python train.py --num_hidden_layers=9 --hidden_size=256 --num_attention_heads=8 --num_key_value_heads=8 --head_dim=64 --intermediate_size=1024 --vocab_size=2048 --hidden_act="gelu" --norm="layernorm" --norm_place="pre" --norm_eps=1e-05 --positions="rope" --rope_theta=1020.0 --rope_fraction=0.5 --qk_norm=true --attn_scale=0.125 --bias="none" --tie_word_embeddings="early" --parallel_block=false --extras=["attention sinks", "value embeddings", "hashed n-gram embeddings", "weighted sums over earlier layers", "capped logits"] --init="normal" --init_std_qkv=0.0383 --init_std_o=0.0 --init_std_up=0.0383 --init_std_down=0.0 --optimizer="adamw" --learning_rate=0.00203 --beta1=0.9 --beta2=0.99 --weight_decay=0.14 --lr_head=0.0179 --max_grad_norm=0.5 --warmup_steps=583 --schedule="wsd" --decay_fraction=0.739 --decay_shape="linear" --final_lr_fraction=0.0 --batch_tokens=[32768, 65536, 98304] --max_seq_len=1024 --doc_mask=true --train_tokens=462900000 --max_steps=7130 --dataset="wikipedia_en"
Each number is 500 + 40 x the weight over its row's rms, rounded and kept within 0 to 999. Layers, rows and columns count from 0. Numbers have three digits each. The size before them is the row's rms in percent of the matrix's.

# down: layer 3 MLP down (transposed), 1024x256, rms 0.0969, rows 228-280, columns 0-127
# up: layer 3 MLP up, 1024x256, rms 0.0994, rows 229-280, columns 0-127
down228 099:485451556485491432489351522543528462493515491500476501459489550498489508469492578560475507491531522607507519550607525438548522525472475454494570554537472473477442581537468473482563477458571505461530482519403546537532491513524466461562441545467517468530456476459477530496536524501507511498521557519565548510436551513514507471447507491517490533461539488487590534444401522514451447496494
up229 093:578525485378514504557535523482534504512463463491541440435501456460493494514491473400493478509504493550511460445445533571474460489549482537429488509518527495421508531459523477496519486450447549477532473504508493539461506467561556546553544503492529539605511510534491535498527522490530450469568524446518507478587478461445469564508546418535451522471597442531471492511529558536472495451451
down229 096:534521560515512542535465511580505469520490468482517539458508489403595511529477456474480531462482510562523501425486520529518529462479485570513483525653506502472485508507457504482565521483536514530424555474465494501487528508520574540555464471492453493454546545487505438401486474434548494586493517512478547442448485491488487491493510566490461504497521510464554581539526479443504474464549
up230 096:516527403443434536515484474496479508528434436504469578528482478508467562474456502556499416560497485390503501518506520538461508500479461527520481441576569462559495435460539587501541545492546432481492499527503490457423457509522489445497545447518454516489564546421491514511496520510475537505570441572469441433540489495448502464421433494508553445541488499498522570560453482488533459515513
down230 097:448518481477557578516513485539486496515552543482465453538531498523450557527467558475523548501486560425536448478493588456531533459504469498571544506503482501508485532547544508503460549505578505426496448474511528459530522523503490477512486531533480466477557515469514465523502526468539516517463477546474495499502510574451444424535505537454447527576512470524527524491522520423458519465532
up231 098:478471479439378501507508547497524495583549505514515470512445486482455518483462459516477504467525457503496462542441575511508501484537437493471484443542464502463402448531494489479518494441474516505457538517625456567494513509515532567544516528483505468498474468491485467463526476491570467437504540452492448543549485423463520422511496493592503534436533505498479487539506548488573512568433
down231 106:491443505429547445460460576553483472518556513479501424561445496427443472557418519510521474482490452467513437534485503467483505431476563537455533469581542494482434475541539449428480521523438461528547498479531427553433594531499493533506532565554499459470492432507485498492389525492515467536546538542469471439515537442517565557506398482532600485462470516410554523552531492513497522412531
up232 098:468526500550491545459559474416516437537471545514548559512537531522522455499513469525524404539445482518516471429487477488566469533556493541546555522526448504488510465433502491494577535542422506477553447500484468547479549490485463521564494504452544462488521524477507496518562467510507456437473495499506531508498394502490507449414488513492476451577470505550469499407554501482440488522431
down232 099:485526479521529534490510488597401438507505503487486488485507520463540539500471448486480476565470524557401475462502473458483580490571562504484500541503504604544531555507537388442522520447482481586544564507497470582537508511502504442482583549512495502487444528475499442487548493449494527519460489491444489487564413506530534492447550509458547404449520565457548514500521457541510463504513
up233 101:464589494435502518535457532519427442515434493486563572547529506531477472499523476509493506442451463498468483467459494558510531510459483526540501560532464492455543440426436495508475499552482494548553445460525445493520366474498549426490504441521537504471461481438494556534500484512484512557538526530474494480517512488458496536511495551477541478476507456561622499493463481538416542551400
down233 097:504515502451548525597482456431526509483480479501479460427482509481500460467511449507529465477501510549482488491467502529453531560519470561500454509501525523465551487486430549584454476493490453498527508568556453559530510423501465478512570515518484484533508462453529445503483471496545531592518501460576482554554622471530508595435510507477521487410512470544573513521474511503524487453499
up234 099:506539448453516488525478441453503519509422473530499499476555487494491535536567529536484542463517495461509527558422473487483553497530511455509523397536493412519482536478451463500535433525489482515425497458543473432488455495533494477484556469449574503509516491540509503536466489508497535492484542535527528494581466553533529506541519460548622457477453519526613602460473536528539524436502
down234 092:498504491452477485494494453463561468527503483461483400541400430435495432500610527550508510527516546431467523469527521486496402450535529499521425539475443549449497499529542537512525544486510450569512431485512446491494442503434472522501534540488485543426518487568567529521478505453484512564465572471572449478399491526466597545539415509530540487499527498501482452518427473468539525467525
up235 105:479474495469465507545554565552470581547534522544489540481469542498467474486404534533500465514540467448499539430536476520426496560486491437439480554466496466515542505507502520484516534477479514516440479492516499464475442449566474418533548480511514471518564492533478528543462506481545547545515500486469413476512443493491521459504506517544565488438480448596454468448548478523561555472462
down235 112:575513534511453502482514576534552529549472609487447486493512476516535481494451526468574511459470417415554527449462481544512556527480430494462466463450519427453513465553470486502509464496493477426497493507408521488522477475531473518555545522456537447501580504492526464440441521501478455543517507462537425476558516459550518546556522543469488493532522479552530487552550456516499567553501
up236 105:462558507479540477390538512510505563496455504517573415472467521497436459483555500500559449509457541435447461485473475543494499492475418435450521538506487495479463476391531512473519482439563553489513478509490508494458529453491578492470531517461528451464536508565582508528434509487516421529571499465493496554508534514419471519457543553580571507470483510525552518500482471502503514459459
down236 115:519530539530517480511489458474461453480488466455582491521530504492602487495514504541475466418478484467517528545492450535479488579495477495450543491475579538499595493521552527561518537504486492500510484511473498473478520519519522487503549510560513463509522485529510473464513462465436487490521488547436547524478502479534509461468510521467541413502591530521498463515413514367483552564454
up237 102:477494514489529557505583473469483535583439451605509500557437555558500521521412447467543552501442501487485462529466509521482517529488486485500497593543488479384449445479462455528463520450536524570449473494512534530462472485554543554438463491476557474530598533500450454458516449513506539577546507511510436550524459519519515413501498435522535475554530462496452487449563497469516494541538
down237 104:495467532532522486565458504499455507475449501510544576504462468466542460408510525507457476535563454429551533522491507541566551487540467587492500519536471520551510438548481514441433524546481486511483417457450561504572572489578485462480492501517474486441558551509477481547412502500456444514507463492501520471508529441535487501462523504481426536551489493553536511451457479474543470486463
up238 102:482532468530471453479424422508485472536542516457494556538469555514511553498485544482487497438426490511439491587533548516514445473549528513431508543555452517504414544441520483498483546465514526569472511540539441529483432466517520501500517441436526471555511531514489524598453450480493487494498536480451461498488507468485488527515505533577533537476483500552482455530530514491537508454434
down238 100:464537542502505521405479492503479577508500480572444497452458516517509494519495494467523500480502491419459506545518463425522506441503490528572458403467500487503569532460566486518492477478512527471499492515512452499487471497440515479546502492447448489445504449541509521452461526514562444439553508500466421488564525459526483471506501512555502567500518492487490460536545540473536559480511
up239 101:546534505412519450470514459486464463528549484487575498446507529516468594502531522463572489423496484460526490579471558522460493531467489555519412479522469512510487449402515441469449508512450482482575524513536499485495517535475477410523497554542562512489491559538454573528503498480451488493472518432492447415501514563427508493513550486441499506554477562526555440529487515516536542521430
down239 103:479486519502538497561521471565477537414514490453497536445516518476510609564486527506513521478484517544421499483464456557461485435461507535525454463549438494535503495507489465512477410491488504469521448513403548494476543465522527488505553503548510482484475557411521490483455367440532468477502458499558501559528468531398485517472479533498559481514525553433600431543506578481532531509475
up240 095:528442518522521540472492485483530479542487463554492564593468531534513509556603475504499527478425434501513498508497472477506522540499394484460486495475543424492528443498525621487466497511515468490484518550481559479439475528457518554510545485494539520467468552547530465573539493540501504449498534448479488514442493498457504530537469506499485458453553549475463619486462575518514522485516
down240 095:544541514486486494558537559480498456534589539445490568492512455444473500515502509468500513504560428509477445467515565520557539535516557550556502447406506493462438550445461437534523443473562497536492504473531438423510470522399500451496464467461454495448531418508485534512511497470492384552476490435482509472533492447532482585552595442422522516497527464512514386527501501578507479465502
up241 104:539493497497414530527486505513523457528489548399528530537512564525391537495483535510561526518521494515448530466427516561518550454489524491485527592520515494531487474435531523523492423494512469480486535540487494486482419514516493513544552441427499426518565529556563526500521457498459531447459508584496514558519490539529489482402470526496528519502488453466520548500488452474518538520463
down241 102:475514502556457480506483441522523540533558472464471507507445447502413501478507507531514549514469493558536500519542494509544440394520446495525584495563511456441521497555477517512448453455484459500575424530482444470473491477526497503588459467508468499485494474452504520501546464510453555532493536577566567506535453504512423494525471565469443561485508506488520549482557443579459515473498
up242 098:462411500396501498393524486447468494481537459519484529512486476480544481470473519468534482513475475489452441548501542509503506541519488470513509535481514479497507543531488441453459480490510522565480518494528480532466431468533506499466496476529463474560559504522511480547563510578576517519537560544529479471507582467452464555520470555514559487435449468583418497512522441590545524464481
down242 093:406452510459477508440473515491520453576509536497412507468435475482570441446551530525488468478478513538522487515495526558496464433552464517501585451499531560575570530503494585503471475416485520527424532524496479553488536521435493500477509549510511467509515533543448557521507529417534460543446501557540571518479514523483552503542516509549564472485485543440505501482481502517530467514545
up243 101:438514446482490534457498551520484461553400453541474470538522491479486466490484507454546481529516539469455511550443516479476508551464458502478533517544433491441526479511516494439446520464520496521486509533533579517423420474589485483472513479513521549485508558507472549507523535496494531458510408572470499509494396495438558533576465489523523458547544455520512443523507510530454562514408
down243 110:453417503522518545558515509514500466517547448523502470462468520494550445565497522513510478547444495458485474499430561449440509511578423585548523529472479495461480587454431549535488492428522511488450484477551463503505511528538442544429505478494531524524485514489470502447490513513549419550577500495532519541469508398492440493476432487457469468554569449527488517496492459494547511504498
up244 095:529514515460557426429524420500418443538546561549485486490493485601523473567468514531443519578499510534480499512484482565545526445508492539462466545516529428516517478474533542485450479440544498504545457534593505479503498511485551443517511516447513556513552456469481522452476472489527546459550452510492582566478536496494478472493491539425518516509511408522479581475462462486424521475504
down244 095:550514544442470552596522484540585542476485478506506558548501489544506501501413521495435504463455492511559476536546540573485526479477522467441461505576539487418535462546502456518438493519487508416471454516532480524522480457507450478482514573498501582475508460520463473459525524498512469509503460515518496601465484534469506474424587437535489491488492569467473497551514521432588521505472
up245 098:477491487505527523547514438529568465498458509510475507618465509482434498470499502490507555529477541498509391540458601478464518496521560436485433515543565461470533460560543429521520517490513541472512549459535470508497499564498525479535549491500490441579507514454497517469568540457550487516520458519475543466436475463533474514484494466516490538517508514548565484490512435464512496505514
down245 107:466565519455500496602499501505576492443561475498556539465467533461517497500484484438521544512448443450521499557558520508517466489498553464507466444531481516453489422530551499469561534455473544458500549524457452537505510491549530443461465507582462528569470524564583489533485565518497438487518440490515470497436526511505563524454470445495441518495469486552489574554495463486537479488540
up246 100:401615495498524478524554546504461420524493543498546510527476570553490486477465494481525506564457442486487455492456465495476536456515535464411519519498555490560425553511535519528492524472486527490459497520486488502485411521438506460536483519540602432473520570487455510535577478545584483461538425550449543525423500549493524495473597491507497533475472482526469536507506470548508554519519
down246 107:485582547500508465463491514520497483481505539515572520533485446506447554536459506458580511498537493413505460467468545603513507370534517508492445469480495486544466467539445606554406455524492577480454448511519427493556441495503501454493503489514578501415503509476475538541540517452515576532513504505514482509436519542447509501484565546537516538494540481463550532520483509424516545449531
up247 103:501537503510488557494441473499535507511426576475525469519479480570475504525569465453528475504448453504496454472438496455498503497461497430506487500478513490398473479525455482465481570538505582509465472499572563535473498527525531507505531564546487505410502472471539508518608579493509478492466499554510555476496524570500456527520501478542426407426505519470510488502528483502463487522485
down247 108:498507511536434480513459530591537524479551534426543490556548480537488566571539466499485552529483486524480513498490536427498496475515466457481470463454472491471566498558470466488496544550415544531510484478533457497453495452418501486485453521482534519488504537471525488510524535523531509443431452521453448574507455535478500469525495540509470486515501519447465509470565476487435565615510
up248 100:495466450468504507483465486417487409486525506511516497565480485450534469497482527476531468495480493501517432523528493480410508517485425450430511464518430522543461484470472468579549465521600538515541517509508552500519526466474458398543549412508542461543537506566466493510507485504453456460486532492522513527453455528520471572473491559526485467478542486535551555473472442548513568545507
down248 095:488454556486490505478497470449508435538563520501478494475472531562472481570555469507571561548498479459556497491478473428486506484473517479582532481499501472487427472546498540578495417498475535432525394471509587538508548613541528529452467489502422493524513399451526443460524431484477517551506462468526478468540459529486581479567593512474486508544495467557499491513500483455536507418479
up249 096:526440483474535513468497480492448533512455552511513547549473489542511469503482517476488571537545405460437487516482528537469514541454460567470449515535432491513551478482429544509480515442500476518533502502492554462482470471539505480461521487495480423465485540524497542569560519457488531528532532524430452453487542520491503500584532505487492455514514529566542464510460475518536477444480
down249 095:521457404467565545441492487501507496509513527583463516477507501487489488462457493559481497584519464576545505533523556513532463488518444454511580548544515499522479527494523463538545466506527479516463511530519485481421480587501501520467507411519456484496523500511501456566509542472465490466475510465510523520510456422457448507505494575428439478501582471395478479489473448462534475510571
up250 102:495535454465475460418423522512466517476512452503477504551448472559507494572490515504486512419501467472515476494474482514478509497495463473555459467535510526508503510524485476464500458457499441595499516497549522394538489533454573503463516498504512476472478545468597540468568416486528487534481561517438556477503493481474530454540498514514495523473455514519507473513501489580499505485479
down250 101:522490520463491522470481543496524523550534515507476493443571512493489464529469462497480508456518488475536494496558496491439517518521389501571518512440419391512460492548511483557510572553610498576490527481472499505508586513511422540510487538524521494528511486541500519557411544548498482471485463540508549471515520524522481473546458513492550531525431465447450521523497469500473478547518
up251 098:447559467572444559542559456431570469566514546509509531521488552535547472551507454575506505538466471466511521514453464501480532567492492534431481435458480533503497451498498444503459547557519514506469456546559416493479464512453560494427550524526507551482469482589458492521474463552551573500521424594460472457495502418482509374472505496522559531494437456537504501486419462474548476526504
down251 096:422505474488431509471411519497461509494489593456567491505530503510501481399458447467409550403479522479517466480586543467503541485458480467532534483518538548527556525537422482419521504484511450628509506543493480436512498499499560551518581615522479502461549464513477488463476482521478561443423526509469520487524441495468495461545564474413468521527541415487531487541529459495554440540494
up252 100:492478480461519491463455436443553407572464508497481518462520509497497488522491523588526514485437497441485514494412563494442508595500456506508415456528466489539530524423580523488583571480472425500568507516532498477481452460483476532502467496485499538499463535499498435529455475469436505580468524530485456491554528498473481500548535554563494538489544389502538503487491501529511490574474
down252 110:580463468407505509530501575520455498518500455449534390488527495477571425421475527542473462572477558463517441477504512406478507503474469524528494496484455461518559496550544590502539520570547488451532496515469402505527522453407528529521496482440449619504463528489509476435505473514473476553456513501486441600499503571447463513540520568573487479476475460504428483561539483488530492536474
up253 097:512521447496509506491471473539588464524526413438530483480470452501413485483536449550516444461475439528425449527465554515515531468537501517482513526462499508507480522562543454485452424526581544516462513503469495507483440486483516539496513489487496527538530489517522519511522548487511459535497495568497513520487529482526493475482525535535484524510456547507487480554443502484554462491445
down253 090:461479477489467475475484486468497482556564525502442454498453515460478419505522537478440512464456485592467502539506585381607456534545446454517517473518511531484474526549505501489568498471478535552513470513564483486568528479470480513543507431529535451469457383535447451496543492469493627453546467513502519554464446530531508524539574521462523474567520526457488495484441507483451465589486
up254 102:539469470484527483434452513455458519546577546501460471541514539559512511445540490539503530569499492488494480518493496499444576539573443447502525564483515448486466496412461528461484494550514498544555424504541539460451483530573501512517509510410443462521601443521451493529495499476496539511509448489401480500522516453510481545398445462589470550451483515465465480503547434573476500539457
down254 100:524479487446619531506523531473468441456502475540452444551496521431513440523474601548506514534543517477502496546473496539517536491496427491489454573457511547561499510492495479440436571517480549557519499467489410557513425448470540521546486504468558544503449585515509531475519526576510571524510492538461406493481512485521396498447443507569512482530485497447504447485462500535495497612495
up255 094:474529559461507515516454483488474493550440482521626561551418519523487489456426505486488537497527524479491503499427531513498525486512461505476428534573527485463493507531588442498500421457492492452460447525491508504495448535555522473547550466464525485566554540536573528466431474500523455475530532426423503467476489422437500491547522532518408552482491414553455505542513465490591547511502
down255 096:442469483506476545516497532488562475483512519548461455433471509508562454493571475499496466471533557454443587475508470519532492452444490493501515467623479535487515492542502470474499539513503529575546525594566570510460544565411559505524545497496485439573540553521458479486442581475504547475432402531469520450449504481479482464566511490504499483512443522522367469545524500450531419472499
up256 102:513498497460406499440512510468489550545511399498623519553513518529494483574514522482527530492532492475489549477444496453499475590480506497450476520570517495396480511560500508446485492462445463471521506479556472489470500482537486503461571506460491571465455523515589522508488523493491496443533493480455470497525508513469476425410496479537408575481466511471482516495474532552555492486519
down256 098:590505438453486550450499479566493457516510482493473548498479534498487481478488549505540438539466528516480490501522467492532480467565486475600566549520518548514487474524539418525542536448560476393510515549451469433534476506441530499500547582511430502537479481480573439501538537517493473473535507399492545478500471485517514443578525458478549582543565493420505500537510512490478445459547
up257 102:542497438488572526506463545445527501475500534535535488546505495496474481492475478451449474461517498498507400492455488545498531552468529483582534549508504502515406478509543560470476500442468483518501499489507530567505474378534494492458507446502557454506458516461494480519619577485464486495457494519474495520511447515430518481509550531426467535506477501500461471497519492594475518482433
down257 096:528529499509475482515501501470418501482484532510504544499513554488403440520471451547520490516497505558468511443523476489442564556480556505540564479440474501478505526439477491481548584471424510386522501489519491568441497452556489485453410521482528412524517507459442443497592586528485500572469471490495513468511512477558486552504559508486398555599405504459536537581449506523455432571488
up258 100:515407493517479461471479512500480550566458488507446497519549515496570543496493494520467500448415492519472462497493528477478503558483448508432470492518519550507491517469504474457502511457400536566600477425487517493456458436499522426408551481448519524496459477455434536516489464479552489480556447472514510566513457515553504530476544502528466440473450471529555487539475462530420525481449
down258 100:465518555529515530509469499491514468540554490480399449461548527452456481526584538495512535484462492496528547502455561496455390462509477519514420435489463510495452476472502471452521463517502508548516439500471481501527501447517527507463508456526568410492513421486536486520406542500462491499505512503562552479495484431500433538541624481471431514413487442595494502547517455482494507491487
up259 099:543523434488527495478527495524478552517469505419577518445462484564501468511501501473521529503469485500487505477469560497481565548469515506502537468538506406524537509470456432476445474541437489515522546524531484533501437493475508542446507461472521520562563529467474560570513513524437497440494492440544526513525510581473525498427474518499525529460475562491456561505477531451523472551548
down259 104:541539445510523493474541565515475566544485493483514538468560466463467442520454395505540498541545504572495521490415481508511482533498490470467515542473514461465577453485491488412471441576525470504431450478437527483461545576521489444526492485499510520439511491543451490458471495492468547469509453474497533525501591493500567486554540500518472474563486549555571532467530464421491476421533
up260 113:543544429477535468520483531496440536475526547510523514534546487506452502505534521545553448457572455470467495460457472534536549478551518472459522506502477437502498490560528559509471571451528516547545530452556543538489362486483551497547496502420576492462486512455447451486452511384456554537493529596447575509499446490519497503458504517595501509481482458504485468481451465452524494540469
down260 128:545549566538437513518513489545460452476514536492489506596569542459459526591510488519494476533496486471567496430513477543499515484464460542522494536452485436492509512485542547553495509500517527499516506549489524469486437503472525530436471537504541488475485512491454516491540485425553525500509524556420497514389565539451466519476463574563526577462513510465490459416469529448508455460511
up261 095:485407494607478480543581530420496520505429490551448567491511516469520419537490506475525556540431482429411488531470502494511523501434502484551477468524528498493538527491405547478471489544519559536580508561503530507409479471560492483456548497442493540516541478523479552545471502525526512508512459567405518529504463430513501514512515504477520518497485450552526574529558433522473524485526
down261 100:468547502499540504492394499520584517476527512469467504508421506453427450494484482517461501452532478499535517508503483591448471454473535531531509441603542544553551450564493540502589465574469511469498555466464570416506504544487451488526431495492496482580454512480469529534523530523504559475509546523494499525509432545522494458538402469498494497569480465456501513476476530531505449558539
up262 099:522434444535492535443476533481526534564511412524495518480465480520504494530506501493565506450497477480441446481414541428464454452510572438441500481555488509518470482469522482455439487519479526464486470464533458493523548461528568525611518458466473517523472546526505590508466520426488553505473522549438446472512469446588466524404507508532501443527450477437568467519485500468511520496513
down262 103:492500486480472553483503499563534480535469486478480515446553573474541549535467457476442515461473455484518535505514490507428422429523533445459526487653522537447508491508458463435529517476519453496446551444532479542530494482431570496481590492455497483487509530486467487511480414484513484521494433429465496447520487494524620505445418517536466496514482530508497495558548478500538439472546
up263 099:570500524495491482490475521518547449503489469589495557481412491464536513513491443462467556507474493506471454559469548587522545549474462511471452502493464447432529550458488535404542483434483559525507476508531506464412512434514529442485511396449486482492493561524540585463489501493531415501529511464497526575545456435540481500477515456483601535539509569546527518543496510571513510519514
down263 099:461459435519522502471514543502524457546493552530463458546475513509537485504469520527442529539505521567571498483421517464569475487479478531517492476450548496537502514502524515479538494433531520559475502539514518598461541568470496504437424442446506476504423450512500483510519538501494576437540465477478514556447534566510489487432557569535529505467487480458502508406361494570559506532445
up264 101:469502444420435529515475514546483500551439512523555560552534562429461547517371503587561471601524520445464538478395500494478461488488553470442478497547513455520443546546481523507539540457535517474511460457496446512403511470512523523488528463457474494533472555557486505539504475539472524419475420573481510489518478533541493539550555498466474488503504509489518493480515387488470467533455
down264 096:510553521529576500467481541490499539519511543527539467464458514513376538485500558456432482470552547509477507453432450446550529465460447444485448444547569514479500510499450565490418491467532540381511489471427477460502486531479516454496545468496412543451505507468530542465530471482558544448497513555480469562457510627465529473529505493455500438507501425532532528509514515531467563490564
up265 094:446563489506443547442503470484471474518470459485509483530553518524508586458468560503518504527506500596511448509488546552512531546433521520448512485488473547455495570474419503524511501559492540525526490466516500449442496506517554501445547584476465483494480509495498569535502519472464487466531495543454503430541437505488554512500610556506531438492526506437554443475484514440400577538458
down265 086:508504485470526507487469506532505509462467536458509435459567557453522549555533564530535568492521561609469511446475444445562506508514543510440515476405472466502469504549478539536470512471501476582578476472560475440510461564508504438491542497511424515473449509473511468419496541537481504516504518403500486488493476473504440483486513499527490496472496509548497558497484520473528525535515
up266 099:538553548520467607487534507399539534543440484501502558473387493539521517516539462455512494459492433456401486486448522497521480504457498465553504499481523433507558579401532520462458579502395520553474489507521535463508490434502562434552506502558460478509447499553476463469495457524496514497526484491449435514516566513483409429498494490517537491545502546551498530488508496486492542516481
down266 099:503514469536483477444500516529504522457447530539572500488426544572525525559507535419462484515529502499473491460496501500518478528428516480470585444462493498518538499447494483542523530552532482504461573493506512494476504561510529482528486499531440501552575459511515450547407572540512476438498552486459497546412495530461516427453460468487435548548512576512510543515525433463466497423452
up267 104:505473478476496454529509512426518461527442503440469578528521436555449526495500504514571496547542498521497503503492556571533544541487478521484511497517502443555473480486494506533550497427469468465466459452562505533459495555535483504492581430448568464479480541508582509558526503435465406490510497516562490495505431499527447524481511481493491451489470517568459499497452454519511547428486
down267 098:458455524540510442547491475496578494589577529571519441532506495506486490537551404530531516492535475511519461483485531515538487518456563489539448456480475438500540529541430507462498500485483460373450494542493444594516544479460446481551486493509485520486458517546523516505512508462466461497536473451563506416488427513512484581524497570530513504435495539493531501470476531485471528561581
up268 108:520473532455442480552533464431452482581519474500505530495463554478492572429491486532480496509465499489413419538468471504529501542526476440476535588541434529447457518547516525503559522485505520466575500497533479563435479500510571513483555459513531433520557473473503482588471497479433484455556465554469488489482447520466507515466510529517509493554457459584512600480496425423533491514481
down268 120:530429462419524601504557536525502484527593546456516460512458509505561479491560515504566452459466633408477508472533494517532529511440504497500483514484456505467525520528510515469482543492486497419526511502570509525443546502417532533410459494478520466501577505497561471561503520487478457499486521548414478511480566504493515501499506557505513468486465518492481502559512582555531469627453
up269 105:505505508406418536549482509526563436578509500515490562526498479515490526500482499465449491546528534497508504512465471510496479631490601419441437553442505514524523443496555516544495519521421518505553490477505465473496488471471550471457525540511492555401478441511510409553441479483511541471551502507469517527548411491435487503455430508520523519554509460465523543550544542468497526472520
down269 112:470512495534459568468599504524581527526529504464540540538468478510509490528467574444438506475582492427487465455548456451505527458549551503504454536471493493523511501500516482572470471507453463503548564406459463427518470483518503479521412463454451441468548440509450508476498517565498471500487482515468491498444442455491525547469536457506499536514509529486519571507503468514550472424484
up270 097:490496518487490510443541505499534482499482400536558583494509536496538507500490530453513526448503474455502470513493538496512532517537478486412540468566497564457517435405534422483529528477495536494482470514529541489507512517490515515517543436523500523496503576515558565543483523452528503457474476487469446461488560478511513520483472494507485405533525532524452484517449542575566515493518
down270 093:472382508494500546450538514547462476567575478518491530455481490466515556547511551461550520449522492471464497510527507522490423481499485532501574510521518519494487459439467479506551495445562516445474540516490514521465480482499466433494512537530465430478513456496488504470492541548492509567529502509493516463473562515473515519445537505431529471536553458570565568514511480483468486436502
up271 098:551527471421463519391513475460534518505501524521497524546453537503484468550503482493538480511503485452493481460482503481440489528498526378425511455522501459505493510434473489468498495493497532467441470478622580517483514476526505478451526487484499449446467509471560545497510500502544527475533493489545516500436518600532494527484447430438455436529541613488530524481477462518536526543464
down271 096:475438518560536536567567514469522534530472451550459496476471458546558524582495506536535462457502510470482485437506450505488418544469493513533573503545553553441534484537472510446475501494457541352530542498498492464538466525477516503499486544508472544519507521465564456511536524515478492522559474493520516444585601542492453542568458547464524541507553449536430520548397429526463511476501
up272 101:483537393507496506464569506489485415554524492524541495478462510513534496552541547529493575475502426447516466494515514454493467507525506475533509449555456533532417473454493499401482502454526492560484476513503533462509429544514465493418488548474504492454497474455505510518430440585460477447498538501456472553526481504543466470501507494473459574587519498574484573490521495548500516484508
down272 103:511494566398484509509493499466552486530507494466506461528543529463549533457474455475508490505523526544526519494513602475486566526526542505491549493521471469523484502501510540433519534588479535604544487526406483483465554459431372474489530499443436491497472514408563460527505567505476493554533531499499497505514450487474437441513533554461427494449570511472504444492478547507541473503495
up273 099:449477479464541541547511492518498457569429465563515421526460520498490461501467524462515498506499483474502455464482466436492514526414525477423535492506477483509540511505537512466520520470466533578475530476459533580489503464512503582477528494438429373453544567576480518469420451446545529549531511510477511518540458499425457435434538519512498530523402498440483517478548524511519579468467
down273 106:443565443642451546467548483526485453532567486490446511518508475433473486527543563523444471496524560403450478490587428498421516517542577552468557536497504528527506493537476426505557409483502541450487482569511486481510491528488503537512487490467449447470418459459425467562499529513523489554513494536530491503517515546475561510450514468502462520513586558543504524509451533503520558561502
up274 097:524446458479474475517518423505478499523502500455543484517538556492508459431494523534493526449453516461487446538430599494505534497484462543439490511518463546466429534471577494434568527518456515497555479513582613476531470441487478477471523545504517416492514550516470525535529515456473490590599483550520457553453497441516531461525479448541519509499526428513540395508521530536493501494459
down274 110:498511447511441510509488474469487527489591528484582542507528533458477422453572547495525570480514537457558492467405522534503450493488505478453485426428432560498536515482487443506510505496464482514571479456509476519444472485582486511465486460500484514509480531525530521424497548582466471498503454493461481544523472492496436588592447495527492547554549496525473464460521440447481499505536
up275 099:455552498477429459454460452507469524516496471518532459551549464505455604462447511509535481549506493476512506468490475488430406505537502448511445506569510483480450546456555406408545503473495497503523473542520468494455480471524480420558521489453529581537553499484497485537481561537552505538502475557400592504536442438517430483517420550483567545420490477501420516447528438440567529517529
down275 114:489533453491369465459556452559509510474457517430460502394406437442500487517489516451545499494540498452481506491510463475513480482522465512544508445552508493555554519513488484520539571445475519646533548436455499489506494545445493518484536444556531473519570497452512510482491486503507542424524549549432505521476487408481548526482510538435550551536523447537501545550477500488523479490432
up276 098:481452475485549584476429520437467564497552469579525556527570562516527530446434494518510538493468511446519463479478533524430510508483475512542520496561506422456524464507549595464482498478471483503497493572507583534452490559546479505506494462513527470506541477464497500505517473522487552572531533478464540485454475498524502408457463474498449558489542481543518480430502470488508505541478
down276 095:519456480457549482480525530512583458427614560480578517421539498466541450482566482539453463532534544546449460519509474472477509472454515511526564537505472532512526474496523472488432412556493530436498442396527533482536531424565499519512521429457449504480552511549476536440530556473516506532493544495526468458522555528480494425505538499483557468465474500440487486536556502482519460484475
up277 106:497472403469484521442532497515491520515509430484547511574496473576429557530563581446501461480529524469396473525494592467533533505499482470440497521511507446422488524477489458491527501520482496535472527454610515462481538449489555489463542484427546491460439428521501504556476476473442538494457527558459532549457500499468523453504516468468454479541542510523527551482457502498506526520500
down277 113:485520459519475556570515489500509481505536557483434488472534492454450560511508540527542427488506466526495447500422535562474563552545529506537578494461427580506538456624526400515492499476481507517481484380512513495482488483433524481516551506412452526480534462462510529512492518557387436476513482515483540478420523479457458526484474493491487574451514567470567534461466541469506532450509
up278 096:497529543491438490457505546495540458496530510484542538547477447474464535513516550449461432517531486489534525459558445462505487546508545521533539540508506416521432435477551519492498527484430474497536459486526533506504500427530512471451536448468475551491522475526469523532510519437493517512505391574471466435465425518487479476478466551554570488433425470495431514484513528528575563500526
down278 096:506444508454450483500500436432510468473572499489461451512494507493543476503490574432466466525494468418466490539455492546455503490499484558468500562450530536570485565462404475535546521490622507425441478495488543543535506569470490468450463552495583526546480464492595563546515484545486426454544541522489474544553502453543516578567498449573479538532533473536563522474537474523516493467493
up279 099:480474497483501564484581521549559516560462473518493572540553513444502482441557495462518525488520520514478474490480487585390559505524494438511540589517536432543473421454457497500462534458455542520476548486493573416501512443560468468522491552464486459565534463547482461551512465470504516533541496507421590510494404530511547514516463497520458535516533546529559464465443465513577472497559
down279 095:517402466497504490508549475470481446512526503454436529464542480495549499562418482461523563566476473484487530589484428460474449539483524484517526520477553505554563417514525451484488479499527446566586485465450481560486503488515474509542464433543557494522415534491488506419478547507478483498465489548514517513544452486534487510513429516488496502530504533521554431485443467506533433537582
up280 096:484500465418581443473527541483528473560517393487502507519492473479457546517547495493517499471461491496511427522463554514463474547557530500462520508534449453474530436474482452419475474517518551460540522481513480485481479498509531459488504534499530497463498479496515501488457505481566446463523556526481479533546553525505530422483519465480468440534531496552467508539400450564535598461486
down280 087:548477499507449517482446503488480556546509483499500438462544495515485512464543517486484557485422523508481524459537518533545418521500534474538492467658501526525455485559457521476420499514547499410482465549559479607565502509501437502441526546539486531540506507505527535462514502509492523566563456497571529450585479492567452484460544485497430476513515450484510408535546466529424490528551